config = dict(
    head_dim=64,
    norm='layernorm',
    norm_place='pre',
    rope_fraction=0.25,
    qk_norm=False,
    init_std_up=0.0652,
    init_std_down=0.0,
    lr=0.0036,
    weight_decay=0.0,
    decay_fraction=0.863,
    decay_shape='linear',
    doc_mask=True,
)
Each number is 128 + 32 x the weight over its row's rms, rounded and kept within 0 to 255. Layers, rows and columns count from 0. Numbers have three digits each. The size before them is the row's rms in percent of the matrix's.

# q: layer 4 attention query, 128x96, rms 0.137, rows 0-64, columns 0-47
# k: layer 4 attention key, 128x96, rms 0.139, rows 0-63, columns 0-47
# v: layer 4 attention value, 128x96, rms 0.196, rows 0-63, columns 0-47
# o: layer 4 attention output (transposed), 128x96, rms 0.208, rows 0-63, columns 0-47
q0 039:112134171142167180146149124123092108143126089126139169120088100137226151115139187089124132039122156133162157094164126102116104121170161160107152
k0 038:172117089144136077104133146144135116108135165146156101141156116141042124155133087187167115236150151135074130119087134184131109138112086081168119
q1 042:089060140130141194144166089128122129052109126030088137095161112097131152072154167117099111063105117122123151087102124181132129081167169139107107
k1 039:158154135109127077105091145152156128141146153156152101139111161158108124207108093158138143216138119109129099199127155110147142071120112090084102
q2 055:122148062082108112122094152080157194149160125095118116109158159070103092219181057183092136132141115165129097090145130146101181158115121098123118
k2 064:119129186107107143122131089127110109130094077148099178154094083168076170131086212121040092128103134109137193164097122145133105095149107121090121
q3 045:171083135089028139123092138146138110164100132120126173159133113144032134158152124108090155196125094095114159114088138180124118156113112124094170
k3 073:112159120121234129126122115085153122137136134190163090139118171120122101143121144099124112175115143107143054116132166038113171114095136127113139
q4 052:136124119099059146138136145119117154147111115106085119109131163166087112176144089083090121185057060144118172096152148149134166138115152132107147
k4 072:155149133117224098123100099123118157131133163181153086162088152150160108099097121084178125196102121154156046099104144075114139139126141121145109
q5 126:186158119063113109125086107138101130138103135130172133154096093156151123118167192154138157171168155118085064159090165129118103108137105148114134
k5 138:180171148088137150128059109124101124166126123173146128136074145145135110109146170136122136171179087131145094105140153091132121147109067152115135
q6 110:087128089095044127135174091109149133159120101181083089102149113191116176123109119079099100115121180151114100114188073175088084169083127133129120
k6 114:115160121128111171146117121143118157108141120125113106154164156158083145112127154110168101123137144109070126161080139193027128073145166092103105
q7 122:105156071078186130146114061103156076146113068104155178144112121145142161154096123115109174096132140153131132132177089132140139097165135168217135
k7 119:104143111155119143159146087099128115113119125034142143173139136104188171130055073081079139135128157094157044143183172094150079128158149073137147
q8 038:152180103079167117157130171090172131160136094180177132192155200199146160150162145162167132153136194123050221146140137122114143144115147128165134
k8 033:153087141198101172122110105160127101097087136071097121120175090085111129102101132072062172119124108143168070119059127172183112169139121149066147
q9 044:147140121159144123153137104115083166128092090157076133094107111125185132098141151082068139094070157123144168123150086099133080117146172156120133
k9 036:100142113089088108136143165133134121128136164095134173157116096143138093111141070170145135166141109122145118134058161160115123175168084108135106
q10 045:091140115074118107125103136118162103125132165166209151169154146114074118086085108131116129191133134116125103135089139149144136175088072108105155
k10 057:093133124103146112104124108113165136101136135197105078098157159084042125183127142111130097161139133080133123075146154055093140057078128095088150
q11 065:163042152191100137093131129204141069129134144130147163148119122146181138071154148087212143113193131127085105131137114143135101109130135180131157
k11 053:102144156120166151163154134133104120146150104110166175172108124096137102130126189144080156140136128084167122183153155146134116124137095160126087
q12 064:166085139110110100095097113201109063141118116133175151176112122180154083067119194109150158168176106099083088150098139153128103070114104189106131
k12 075:133152133094155126127118125106136106157148102145147126151071152154135093146189177155116140145151106113143113153146180119120151128152074151121119
q13 075:077065143180115133138152121103145082094155141082107145128128132128166183120106132122102122070132142106164198164162073150139106084119107131129141
k13 087:131133144150068177123105144126088079123124101049138178126136114112160149121119158087111122104142105119100188162157134141130058131153029147137154
q14 105:121152103169143138148117126128179185123151100090128091091050147164110092131142111149178127100152155129143089171108124113158093082147082156141157
k14 112:117123148192089167122116154141151119119130056151160107139104111195101114173106144151130107115149179158096082139089129148084089143221107103201123
q15 136:125146183053089176137112128133066108135095133129148175132067113093136095080162145115151120173146156117076130127140108134167122148109144082128155
k15 124:096176128097145136162098125151119083129120166132131111101097126122088135106170189118122137122183119105145136113183182103094096144123129150104179
q16 113:100175130161062188146141164234158078107132136139143180128135110118147155069134131130157090145127104087151139188119131083113086137133174103125103
k16 108:110142186085126092108133184154204127113131114185130119128140119126134185153174175199099176135139115102118087130072134141166143110106218122092163
q17 111:145123101097113116163037087144105120145137113110168160132122142181168127136176136115112107176171148080088059074158175144121090128112105148071130
k17 108:132086116108081174135129118094123172082113139140103133160144140134123109174186130125065124136200106125098094086144142119095141118168060104154140
q18 102:132113032146142110174144118150191135165121079126183197109109106075130127132141111093091110115135128154140145133202186155117149089104135127095063
k18 103:112115122122128132076108108118116148122144148141164090185123158098169140111084118134096113141088118118161027109148188085083171082145181099102126
q19 116:101145140101080122137126132123173120114126166127146133180159086087155128186137194187095104086095154178102159144097191086096092127126122174093131
k19 118:101116134150178159084140156127193148180139127126111212161116163143151111111090198142107157139130094093161158084162144143104115133122099156116123
q20 120:160126150175197140127074097156140138109151081170119113102151119106154151109082138140115151138139129140161130176117072159111094130132164133182132
k20 117:233130146133139103171133155125101111091124130128102161085131181156151180104089121175077130134133148097121076126093121113170136100147112069144157
q21 112:128152136084107111109093151175110176194116155160071085155047160111111172118142167113114131133112205102100087136210161159096105089077155143133209
k21 111:107220093171185148131117095133128137133148128156131109086100147137125111100088123083096116128171154100104153133144119134041112093213111107129146
q22 105:071011121084160114153170132096126147115183107142108080104125083116150126160124160136086117122097134136133139073104129105116113041141123126154157
k22 107:104107120133162176077108147116165119105135154098105128141163081159108052122113095109055163108075130126111198123171138133122071146157157136177098
q23 129:178076102155068171097111084097108181151154094158180097122129146122136211146145143134106090091111118102093144194185139107097130059130153146134161
k23 125:164161115148152137125131113109080167056153132118145158139137167106164149177072100103075121144142160146134105166074113103174098160160152115177120
q24 105:059126108132096136097126143141169124122119146164069120109190093117142136092144126191188131133103179094173119127115099089161163172101105109155185
k24 108:106140152119112172140145130143211159140118124150067131093145127126128063166081066127148120129152106107128134156086148133183167127160127095055253
q25 103:158103089110125089141121164205100114167083099123133169113139134106076124081074138122118124177091161091180106143160148116162174105179127130088149
k25 103:130126093142108095127090106145128111122130127112177095110091092107078090142147065058123127094084120116154079149123133152145105143141190102014134
q26 119:131137141120195116148102153159120117140082140086142190128035117129116135100127149149043143171142151060093147133145140091122150113128158097133166
k26 119:085112143140137055100118115135100149120123110109124150121120139146080166127189158096064163126129071109129159123156125087139128055105111150138200
q27 112:151162106080082108100140161112139118145135178101127066126185156174155142145145106081125191126110123076166125111151154140147157159167124094129157
k27 118:089190102049115147131169087139166123154119084094137085153160133115141120208185138131211155151127117139108154215085128135135143161132111133134147
q28 108:156121104140077148107170116131123084125156160181127091130166151118134102152116108143097132133110084137020051074104112141125130157107129136133115
k28 111:165183089108151157126100106120135110114118180129093169111196211070086122156109123159142158145182102089103118178114110162109129135092074149155075
q29 118:086170182079096156080138071137130087176132154131086199124144149112128083128138129111131114106119042128165114112160111097122049127086107124139088
k29 124:129150133128114149145182140083189104090073081117166116132111137111092106158191158162168108154120150081173080100160076100101132055098122111112140
q30 123:149161146106155148082145083148115079056151166104112124130098078126131142126160121123102166175127129171085105117090081120102224123132117096139163
k30 124:104125156134156073105107121149136054114116094065045105063152112109111175136129102094070125146161134095117154139162145093113120198058102098140071
q31 104:159137183088149141120114191104138152147136163084098123142108127156130124103124110095164110116161119076169114148129138173144123113156139099119174
k31 112:079175109123143131142143171156119086106137060138153094081157130146174152181188182114148109137138123189118172190159128130168131119143083110165112
q32 112:158115123161152140117184188154085125178123139136128121080180100147105133105090086121130161149094069092109162148116169075139190124163134132137142
k32 116:100132155128129080122087082125128111125136181151159119137125089109109136179065094090148106100060127122142150209130129064159145096078196190093114
q33 116:154129124117169125055085120080072167123081104178126116124072080142135194101094140137153062090142122081114104140120042191120135107138171128144134
k33 123:129191070122114087167136143134055125054129087139077176116159142130093182108078115130114118149122165150080162168074105111180109120096131121152153
q34 100:116132163107143114190133113135131145131164109095132130099110135115143082061167094083069168164104203130116160131190147205108169144101148089114152
k34 106:115140142172150133134117070125096142122152122103146065121133110124129105100195074080087101080075117117157155154167177098110127141147163067101122
q35 112:146113064130168173169082201116141186139167106170152111121166125126101142100102123118130132132113137140104162096099131142094139065104097143088086
k35 117:109111142105132119143155136170098113152120148149167147150122153109058109158142179148131127092028129114131091108087123130134107138182091138170040
q36 112:165158140138133130147133131158114148113077103064185184124128135108171104094206116127164139127187172190078144173073152098166134126096125080161114
k36 115:132068161181133113071109114124113151159108090132170120144106105136119114109112138075132143126226140186150103071110182081182144159076134103129151
q37 109:107111130144061089131116135160144148135153167148158149142123133111127136114181075147159145158192200138117144155022185140177098087111138178084137
k37 114:130070136119133129116154105135157173190136120210165145147096099132159113117100107116141166166255155185109131077100130130176159117103112163100129
q38 105:082130074135149153148094097125138096068073154190116104120105089097149183149120134127127111103152135142095118109129147170111141138059173124112029
k38 109:168131136156114140117191130109100176093106169176057113135126132130128157075123108150171137170148137133115090071119138136083168138088119087133096
q39 118:172079185098197127097113118144100054132188126115117166137102097102111129147123123123064125143142072093119103150148129125121143082090137203077202
k39 123:158112081162097118119126109161086135100113156118107108119147099084208111113077096189066147109141130098137104175199081104102109062096134149162095
q40 120:109126105099141112108139084125157099114163114140153148133144087084132126136140156109092170155135129162109138122088135120069129012148142132136146
k40 123:111069159173134148092137136118119061154105053077127091154152134138089108154116146161048138185135159091124122106144149096118113135166205135141115
q41 122:101105089109153152216097139186117105135145114094134172102147128136155110098113162099102130079097161130121158145151140145117178137058150130089130
k41 115:056146167140157198134143142194140168090093138100143173140158086084150117097105118078112111060108103101079090179153180124120128114113146086126130
q42 123:122130193135099166109155086138132200136144095135096107175098173142098086175135088136143126071103139118134158125085124152177150132075133133162158
k42 124:115164148114136152147159081148123152179132179110167103141129144127147105144026123116131087104186107140075132166076122119092130114171155138173162
q43 110:141134155108087185076127128128091112074204099115088163139168117174119095079180114175204116125157059162146092177091090126159049141084121174096115
k43 109:162126115122112168175124150095167146126134103122154138101134113123153132139202163190104105126186170109127054124130083116169128154089045141119106
q44 112:156138125136153119131115088181124074139147200166108112047213126198136084141136146139096170101128092125126097123118078140159179162077133129129133
k44 114:156164155110107135126098095169080093083136089111132105071139140100109132226179172147137133086171135110118095213145141128153179156083028148149113
q45 113:162171118099150123172129185079154108093129110158111192118175123119133099127122095089091125157144075169156110101127115138142141139179118126165128
k45 109:091115092078136100136131140090073105160113210073125095142138113097152125110168157166133130132099108146183069136150158127060134145138144139159142
q46 117:078112135095127121132106086144138148185125098178134110152186120092154099071145127126147151128148151171123059137079061154147111100067141093186181
k46 118:152152072064116122155118121131133111182117099151158127089170138116106133084069137099115174119222152072138111108067181130184063102066117108124106
q47 106:132122123124182150171066105165120099137132094108142164175129134106153084133049138158108140192114101111128115076062115158147100183092116157085160
k47 110:123121135143106149163132177152152110132085157113124179104165137086133112089045149127109152055125062139139092106156107152105103056126085112136101
q48 115:187101110113093072109153198090123123126148096106134088138105090092132100178148150095155145124160151097172114166130146195075138154124155064125156
k48 125:172169070112125139098128119078143168149168153122071041146144106087194089078131122146184130153189117146152167152146175118110101159166128076109175
q49 124:132133144109141131123056139163113175121082130080134079133132152083114103056124138138131105118124152118183146175145139162115156129093120123114132
k49 121:147158093162154122157128139139145160107131040127115135082153105161118086132119143080104112064115121131126172098090107127187122155095205100100115
q50 104:102095110141144130115134106154148070121112162157114083139132144136160173090121154085105127074182108095138120148149176144116127183098150199093129
k50 113:183133111139094122176173168140122148093138144175075106121142081107197193142114143141137162110238096134096141147089117161115152068064161150125070
q51 111:174170043118137065113096119110141187145143125117116109152140086098117094103164101137148113096119159100156062129081134189115169089130114143131170
k51 116:087119069082076095141126088146113145167157065129156082145126177152168123168123140139127120139148130132126069153102155145173139147121094107146145
q52 105:153091079140143148124128133095105106098170083121097075115177070155153179183169143095149130131161164082122144085101146062091161142134115099166101
k52 111:112118152080137141100136152148158193102119124118057155166171069116178098204096094150121135133179114162062151130122172110149110205153106105181118
q53 111:117074143090120166147074172099084208158101103154120113144140136145153117128128114080143171104155102133170172145161095110091176124121141177137082
k53 117:136116146085113116186134089085079124160127131129161150126082078130150142146168123095131105099087134101167138153112146120142091151150108141153055
q54 106:140139124200177107155087170059175135071156114067165115182097148137109100165106100122077098084097122102105172127114148089140160124115109118089161
k54 105:082122141193135109095171175144114182149110161096159167182187176122158122094080134157148138102077071154126157155132082120144107165150120155188125
q55 130:149164148135114132112110130172167153093101092108142112137170159115098105128177096119090107067144092149134164176154126076144170153138149176070123
k55 128:107126156119096120147167099160072163119155148082168117135117104142121145182158181194094142116161131108138057151108129147129143194139167139142112
q56 110:096174053163058138128152128127137130109105130104161158150068056152135158105122109104177107155120089073138132121113098127129164132141125117102166
k56 109:051128179091069069107120138153160131134134107142121119169109149125175198152144136150124156144148079144119131130089125155139148139161147141068201
q57 125:142137178119129053099117120150193138092096184113056053084166169105128111167129155145113079109133165187167154118154159158114144148158141146168150
k57 122:146090055191173134148138147117073106122156083101107058070075115141090103130122142142159136112103140154157161179156182153097146209140099119075138
q58 109:143150151144147160112107182113125142090199105133158171151131088088118102115135104106189168141143086143156107132057108102059103073119122094094163
k58 115:189140137128129081098105197110214106211128134126109146126131144139148148120164122211115148181107150113151106081088130115149081116134134096142103
q59 126:178111155060088109123168103095116113129111069120157142156163085079124119115128155145129059114127118167127139102127139167121124078134116154192079
k59 120:114144063134150169121136092087096107128086102080103128185184155106070084135121167121135133139163132175109075102123152122141093116094174146096142
q60 113:107101140134162127095145102194153104158094162180087106102116176098129111147136141135052168127138123114175142154183161187105129109149143120207147
k60 117:154174108122134136129146060143127106114151144130099050078144114109123113143110103146069145158151102107126115130144134096054156091145202117144178
q61 118:090075151144143153102126095165179132128146059216087143106179110152119093107085125116137177152148181049111114176083095112092124155153122142139152
k61 118:157121149063085193143133152117110156143117147119097176111148058098134106144060140131088161153168139097121164218091160154149099106127137105114197
q62 109:136073125119196149157110186134117136139139088128086128079142101144112056091163150136188166153147096057213125150129074094123128132200119121129071
k62 112:149155176057097109113116130095158105131115157163107100109105050149104069146207121199129134078114152104150097132109125098202127073125147106134158
q63 119:205078122162159083127109097146129120132066129149108091171131109115117115079096138129166157156130114132136126111059085153157193163159091154190109
k63 116:188125152074081124144111073132139087119114109099113126127107149144143126124122076114110147081239084126127115114111146180185156163107091139094133
v0 132:129121097113135163143151143053173144178098113130181117094128103145137152153122150113091133123119116116162139131193072070077189157133112078147157
o0 134:098160136116126101169152149162159101114114138151154073192117110115159139041135135160136099092060078131129134150094103138115132092167159177173103
v1 130:117070091143118094158130189096107076108136119120164107128117103126143121143126136125145136141136065117075115142088173124114146086101137031138154
o1 139:164116197174088140132100124078166129125146167127145121090131116176118134058144119093142095128104173130121122157127157155188087131121167176154048
v2 117:140148164142111118166046097092173167122152133083110140208123070120092157124125139142104145169134098142069174110155113155128150162116130131171172
o2 123:077096131072169146147162080208150074112056119110069132133141140100168124080135085127136147125136165145164145040135116085110114084151136177103076
v3 133:137098117092121079158103126149136139188111143106134130078134068117138125106108151068135155057137158203111113156139137085130150114150170178132105
o3 140:172174116181120065087128094092178133104128126156158073137136135129173116094154143200086141154171130103158177198107075131106140076125086156158158
v4 127:125089117141131176230090172167087125124175106128075180139157115116142098105128084089133116162118162121207125150184137161106154139105159152103167
o4 138:085145203203123066141104110136130209103127116083135148170087119111128112132169159140156107094159135141160162137096156073148113087131104119098088
v5 127:087119109093099099112176109133120159112167139130140137115094186131147072121148133140089168119121100132123162129123129123192095094127147121133090
o5 145:122167118176124064115106181148141172170132147151166121113135125116189116163132204143123199119096084151099111172095169161110086153091136136133078
v6 118:089161095169159154157096125129125154110067157140132124030171125154126133103142126134106173185102106111091130089121159128126130103126102093148036
o6 120:171111122084087132159138162114129126132123141143143112105079148151109090154148139138141163124079136152116153159094156075115127145149116171083155
v7 114:100145208129095116080141126112154132112152112137177170071143149107161157087146074100122111119134170076111112105195114175098115156096115159113150
o7 113:115127143101118180130125172108089169143155135097107077116146119062186164161153166097090113122180126103112124155129118111115090132188110126100165
v8 124:129090114138105132093136127154111119149067160125175144115095102109125162135129153128145138150130127092164171145134125131087158173133160076132114
o8 129:098112052093106196144152179077156102145138156164136140147121119126147117133124105149092110131068136118164066123134116168123136166125102123128191
v9 119:143138106161088100117139150144131084116192170085105157140180104210183131120131124179096128100117129130120108094084202074075134189078097120108121
o9 124:112101127151085207085148169115157172160162155103107139100081181090098083138099101077161119105134142070118077077101137130138170103115134132119073
v10 120:149073150148162129127099115159132133195080140172126088081150140100119149132150122064129154189121146046091164146129110098146127110172123093105073
o10 120:129175089122133108151151103119131087092207101197165089106091172178179110109155096163153093183105104168133165124162150070155138190162111119155184
v11 130:107118116130130169162126129177158118150177159132086132144108165111110120105141117068134067133131098102101136145113124077138078100114159169068055
o11 139:194125077159156139075090097087148094130122124156118122126147153119138122175210179125150152145097129125128143110146137087178132157146119061092142
v12 135:154111125153153146134111151198119064112080141155115120175077126068169090174134167138139054098139204136195123101143128169143164051112108099124132
o12 143:099109152083098146133090113104144152089154089140064157103128067178071171124146072096146096120158131149110123088105160150126121101158102078171177
v13 132:087122110116145145087108130100054076128172156166154146204181092129119128134136135147164191130115127061129143107112122149146200134123111082135078
o13 134:177111136091071104163162098117205176133155146147112133150113116110183107145122147099110094100131182142116181078144175137135104135143105083155100
v14 121:117086139124142208122097161151149073135238106185139123102114140083155120118141135080123116111127134099061116101154120159151109083107156135133147
o14 121:146162133176148156122113116104131129127121133147068133110152161098104121152186130108135098101132120174110123119098118130128115129173079069127065
v15 116:110157095188070153059168124138120141112114140151158117109122154160161117164189099133102100134135145143154154132165174136167055091075141135115147
o15 134:179127127105047171119149173151098159109135107087115142088131122089193199180161074099190166110168079116103114124152123115114151200121091113094179
v16 131:149097093131110095094110107129097142097137125100153148151116085124150148128125135162108118123138156171134124092137133123199107079146111124161138
o16 126:124107172093137166116130138159146128090119180148103161064120090077089086131105133124159146100159135121115104140122086167106111115131127169116145
v17 122:124105096116086120085135129181070143114084163150096137172191097201138167140121125112165150138131167134139108110101124043167154108165125121064128
o17 123:160109177105100149164151156105173163075132058182151121113062080093086100141101139200183125097137119120139144137151125144155124170095143162105176
v18 124:146174105135166071149083106201131154091131168112094173126175094084099119100106101178101153142135148126172138113180138093146131160139086126163139
o18 119:124126152133179175137122125119131143142139118143084121153095138162138110140113139112090114129144191132165112184132092050096118075152122156100173
v19 110:116086149109197179114131139131122106144140120151109118106123191136170089083120114128119116098137094078140092143152103187162146131098109181156170
o19 110:090133164208180122137141136098128158127154144132101069154147103124125110132161170098145137144153115136133149115090140181116083059130153060172098
v20 128:120152152169128111190129178178147084108193071108096143216131124092101114156139108126074151103136119180127140068117154118092100088115112147128133
o20 131:115106169092117112110134102110143100138071114114108160094080151142176150177101142135179115146124150126104107093188131046115177081151167108122128
v21 135:131070112108116130160039131153158185123054157105155128131130081082141145147139133157162133206132193112096162163113138120080101140090124080185120
o21 136:139162171102121154168198126177123071149148096147111162083080121163135136094133116190097095135091177111151149144112125095159132151186086146147158
v22 121:098158150114129159200131093048183167126068089114104136088071153135135163144111110091084121144138085192134100129135162125132087127159150175097083
o22 121:154089088108113067098117141161150054121066167086184107132146152137157150149175139158143181171102075106111155133084117122133132116109142158093192
v23 141:137154196146097149142139053075136162083146166091140115191137088155105139161150132193129117124143126132148165123073090101105128124105107089120126
o23 141:108176123073159144121187087163132082096132130139124163080115077109125138093104073062161104138127148127085142063126175128158101104164093125094115
v24 137:131106122137107045124115173137145091138153135096097141151196149124130126191109142081086124111128152120042122103133156152103134162151151140105145
o24 136:136110150143091141118115092168171139152144107101141114121106184139186173089150077207141113175135153083154139107183144115094153084154189131102106
v25 136:125110128143151157138153120113150151212142140134139058129060130090113199152129141150118096162136108239132152159079134148175092084079092099131173
o25 143:163110120172102093170101143087072108042098140123114136097161108094125129093085181118173203121123104135155108104149122131162104128119116154153117
v26 126:154119127125162138122117136179075157112125131175053123101167125160105163141122124122132152229124047110079138103141153083162140123147125084171097
o26 128:131139160236203183163169166111117134111117146152140152131075140091091049118124109127143077152124144161147142131140118147115132141126150140149152
v27 127:101103082124141083152093071134162236086070111115138156114074131138144107136129133139178083113146135143165121136185139182134133132068121126175161
o27 124:128150150129104124096137145140130160125115113073090135145188106166140187102171160086089151129101179102146157162039090187097093107120117125169150
v28 133:131154197095097091172077192149131077098125164113116115150138160137150074137142126144129150165143165189094119127054117055104123079134117098108086
o28 139:114164182150181106153113166161117076185131101168114143096101074155114041137110159141159093096157119140115155175106156105168096123147054132163141
v29 127:154063201095145105111129149134129160152185115088117085140158146080146129099125123146085120181113231107120123140129111148091096143124078165111149
o29 138:072145180091127115152139136173054138126194124097176155127058155099135069142078169137154133109164143109131100082137168088112162105114128147126118
v30 126:132143159125155127140107152113133109133168094145157128173139179084110097099165107154069141113127133157169149136108126075133152099124120098079125
o30 140:136135111104112095104039177148120159129168130139127137114114127128147103100094157093165101059162078119129156129166136081159062139161140163157121
v31 121:085146143161109125170148069143108131057173074135164157161118140062122103188128117177140126135133088063171155093143107194150085136103106137121122
o31 126:085150168067107109095122140113121099110073129141114171157164117113152215243106184076116122168096171155120093145115170128117125143105154104108110
v32 120:151127084146118121155067095188120114093138210137117149092136118130114117138159135149117110140128095137163123142123133062157208133108148050141095
o32 120:166163074175177157109143087102159167131154126110103136108119110137145094068186045101166082128125207132131157121099104106170087130143139110130132
v33 122:122070070122156187128117101164078159188092118087128168157119140095135178107123147167138166250120143083129129165114125060148144156119150158117139
o33 124:144140139169126104164192222163137113067089148154148116143088112081119070130103184190097114118104145108172115125143084127175124162100158089154093
v34 131:127099146142097178178122120116166133099127096184108113101147127185145148095130107130118109147140049158200093115152140110158095095117112147133124
o34 137:125116103187130132108126185136135115093101114137165110157109141155093120119118120030200084151169104111142156080067134200141108133118070158134148
v35 119:158166115114148106130137140107154062104087100097157163147092130095154093157106146116145150122121192127102105080071116100109218127128113164139088
o35 121:077094128056128133166107154112175123155119199108102112154138096169115083159140152114076123105099128096116112111099175119118122118139149079143178
v36 129:126129107115109124125082127119171191096188102101110177194073172180156104101148122129139118105133081058103102136137147034150123156139175149163098
o36 129:115104141119171123097171165196167126165083171107098074137180160116162085144169136114175143091149114117071134117095109177126136132113137143157085
v37 137:090140154133135143133102127064149155127126108117108155112118149142106151105139109128146197134143124177131088142096121085079128169107128121114118
o37 144:139161112124133088097107139126120099122111124127112113092153176129129070125071071082133103121143156101134167136125036139149110121141114120154109
v38 108:175157126082097066072153183112201167128104155121136107094104159192136131140135113045098060097118169180093116144198105155122122110114127161127156
o38 114:125065098129170179177116120152078169182163115060117074158135149118120120088182146145126184098148066120097100138129151159085134125145154135112141
v39 134:104122104111137122175161154131174117098122114134194096071119097121108100176112132140099132105131061072101129141093121136119103167150123162140162
o39 136:149134096114133153093135083116171072172151119146213117204156138235121210148130105122103106184144149098123114149124164112121125098122109138147109
v40 133:158119157144121084143147128081081129117154111148143139046112078100130099087133121115139114127125101072139098132131140196190144105155145152190118
o40 129:068166147138119118107137018101077167102144190159146112125154109138101086182155131047091139164179147183095137149109132133109121145087097168121125
v41 130:115135147158154096228089068175165067130183148132118137140094114107146137109123125170149199164141083156101146100055119142120139120101135083142126
o41 131:117139120193133119130122164107151081091092139139094156128168120152198084144102153114091103147154156124152106087103167121143122123142061178146089
v42 105:162112141140098145109144096193137084175089114168073152134159126160124140134135174076151181148118124174095122101132119082115175122200178090120077
o42 108:112165086143106117147156113123165141081077127164167141093122111143140110087140060174093102195135087129164149113143100133121155152126092166084136
v43 121:188145140097122110125096165208130120075093109132114119186112112146091102131129148083124186145139173173150160164148124097150149052122136146193148
o43 126:106145150136172089194163073128126154151120071152120127153081127158123094134111107137101088122126110150086189093177167126096145168116147084161109
v44 123:101137113122161130157132135118159063099170156089121167079134116127100129101112122149169170149128148099145096139077117177098079152142141186131142
o44 126:155110117161148150111153072127130097145127125154133154122119162173120113230102117132034148149138132071079069175167109099148172116125104135102089
v45 122:137117181160112092109144095087098174130128114133051172129107163090115109130129102086144107120134168039199087151152150094112192144157121142156148
o45 119:012151171142116130103176097138125172083174144180128111106155160118152120140148076097129101133108099094091138142106090103107123132118169130130206
v46 133:171145112140085155162178168141133132108146140124147131119131118118156079125137120171104102159122145114113108134100122101098076171086148187163178
o46 138:067167121162150179094178106168138110178116069148170157101082082124110151197162089082137160144174145139117084146127093121122178126145076124151098
v47 128:105104058179096175144155166112098077109107151147132114107124129118123123128126138104097073207133096130109127107105164137148129096097125189192153
o47 141:124112145186110188193147150108127163105071104156129124137131089141036147126144115045148184131100160117161116112144137126153070161121159079080081
v48 120:085074137106107169096106089140111143136149104199140115098180142157134125138113114183166170113116174085163103101167128181102058149124105088102165
o48 123:170113181088123124124159188136119094117168068148119135114109144127136159181082093161185111135149114111129105155098076171116139130146120158139100
v49 123:114195145159097116164158072153140087109102140148075172091129179154159060090154105144137155080126208185184087085129111153090109106107144102107160
o49 125:099162140149112096088104166149126161136155067121130130121131095153140171192115082102114169127140085102093079184092125081107131151144107140129130
v50 122:109151159145146052122137107097105157155142096166156153120162118086120126116133125167162202114139112105118154123162143192094115140158151062141146
o50 115:098146106082080130094057115153110120127132114166108154096143151115190163090108135165083117142109149173151116192133051113075121144135136205147085
v51 123:086095096121112186102111143094109109109062124114152070132108162188135114173144095096166159084135127074080153160067109092126163128089143094123121
o51 119:179157186091090092159194110112136137126125100125153151136186090157118147132137072153143104115070082108127239095148193144178114159113158083110066
v52 120:135144158145143146098128075153172112148074170088111181103129157100116152084125126131119166148135184168176139155118082111087103100111132159089144
o52 120:142144049168126119146130168141134143110150111141150107132108165126151155162084099130041131109137100065143068113185175105129140174167128092107134
v53 139:107125126104155158114116148078155142113107134122161149126071099132115154140132134116122185167150092095091114131157119168202096074173145097152085
o53 131:166047116091172138139140084188144063117085161127133094130141158161150115125142112141143087147197112160080145097136141162122111157148086126132131
v54 132:083106108116149191089098183106107177073116150121044091127093148131133077178165119134172080134145135100179125185125155135157080129114151106142128
o54 136:160135143123093099156150087162085173144118102099128163107135115180119148161121068122176135091150132147084197124162110172122121126095097128125152
v55 125:107121118112119179108066119113079146117131103099085208105143151121084099110146121093144160123128193121178122132174162132114143111160157226143166
o55 126:126135173158137070164182113195139200107114098148137106125131125100131130174093081149115143119166100098111155181143103096111104120122163070115083
v56 126:134130125101163063040189139152134118161118131147087131151148137138098196125107096097118107103124156140110144144171185181143103164108114145143116
o56 127:138077148158077143162085116079091203106163155064117114142145190103169129126099209140074136151175102091153139096159126173107186145115140107089174
v57 124:124124107088111115084135118098145182158143198160110129062170111128130119152112127115117067142116204098123084105136130116204153120188112171102130
o57 125:158100103103135126154097140212131150079212108129153100133143134141123110136113094152144140105172125092115118144108078132099113131123109162123201
v58 124:133134105139142128137160098214107130179129122127082165125121166097146157120144105092153094136141119115181130160165046072133080110130108183063095
o58 132:153096107121149063132157146071135141082113127116151105148118115092139147195186206169134148110160100108118109162159176076170142164149139073108175
v59 118:149116086122140199120131191113125113083043151181144127062157115168133151138127105093144188117131158155200111148127181063095148149132161171101115
o59 120:167152098175095161180110141074168169128145115145182117115087126133158088135132067134141098124111136137145207158126064166120163123104092103119187
v60 132:081140206102129123076134082160094131145087114131059146142092177130139112144128162093179189144136160115071151146100063142085084124115122097147073
o60 134:120140135094111071135178143119130085139134094160113130121134164123127121179130113162085145133122085139097133121140180168095104164159095071138126
v61 119:137133114141116115131163140150106078133138104141136221092170108201095091108123132100132239092130118160163134123176104141141135104163146067155113
o61 116:105134103124142060158117091119171152147139117199150094159087165145110084148099136114107095160139091162104099167155141131103114154132113151128053
v62 122:101108134123136174114141119131088110116146131112179080144222070163110177100111128208138163101126155153140144115099104159111107128110089233105165
o62 121:183148122108116137145175124123165103119140077152163133161073089054102145182053167114141142135114175115140149081174155108109149087099136088150095
v63 112:188159175110102074156131104145134164127091096082084108152138095135132101085086144130103081191142125203158148159173076168127112150152102124186145
o63 113:036109130121162095161151072129080113132112139124141124150077084128102120085150175129104189170158165168131138079150154138102125098146125176083143
q64 085:124088113133113195157135124121116109142148118084106137158127115206113129077150137185158170082118111094079133139127085134126110114179180118095152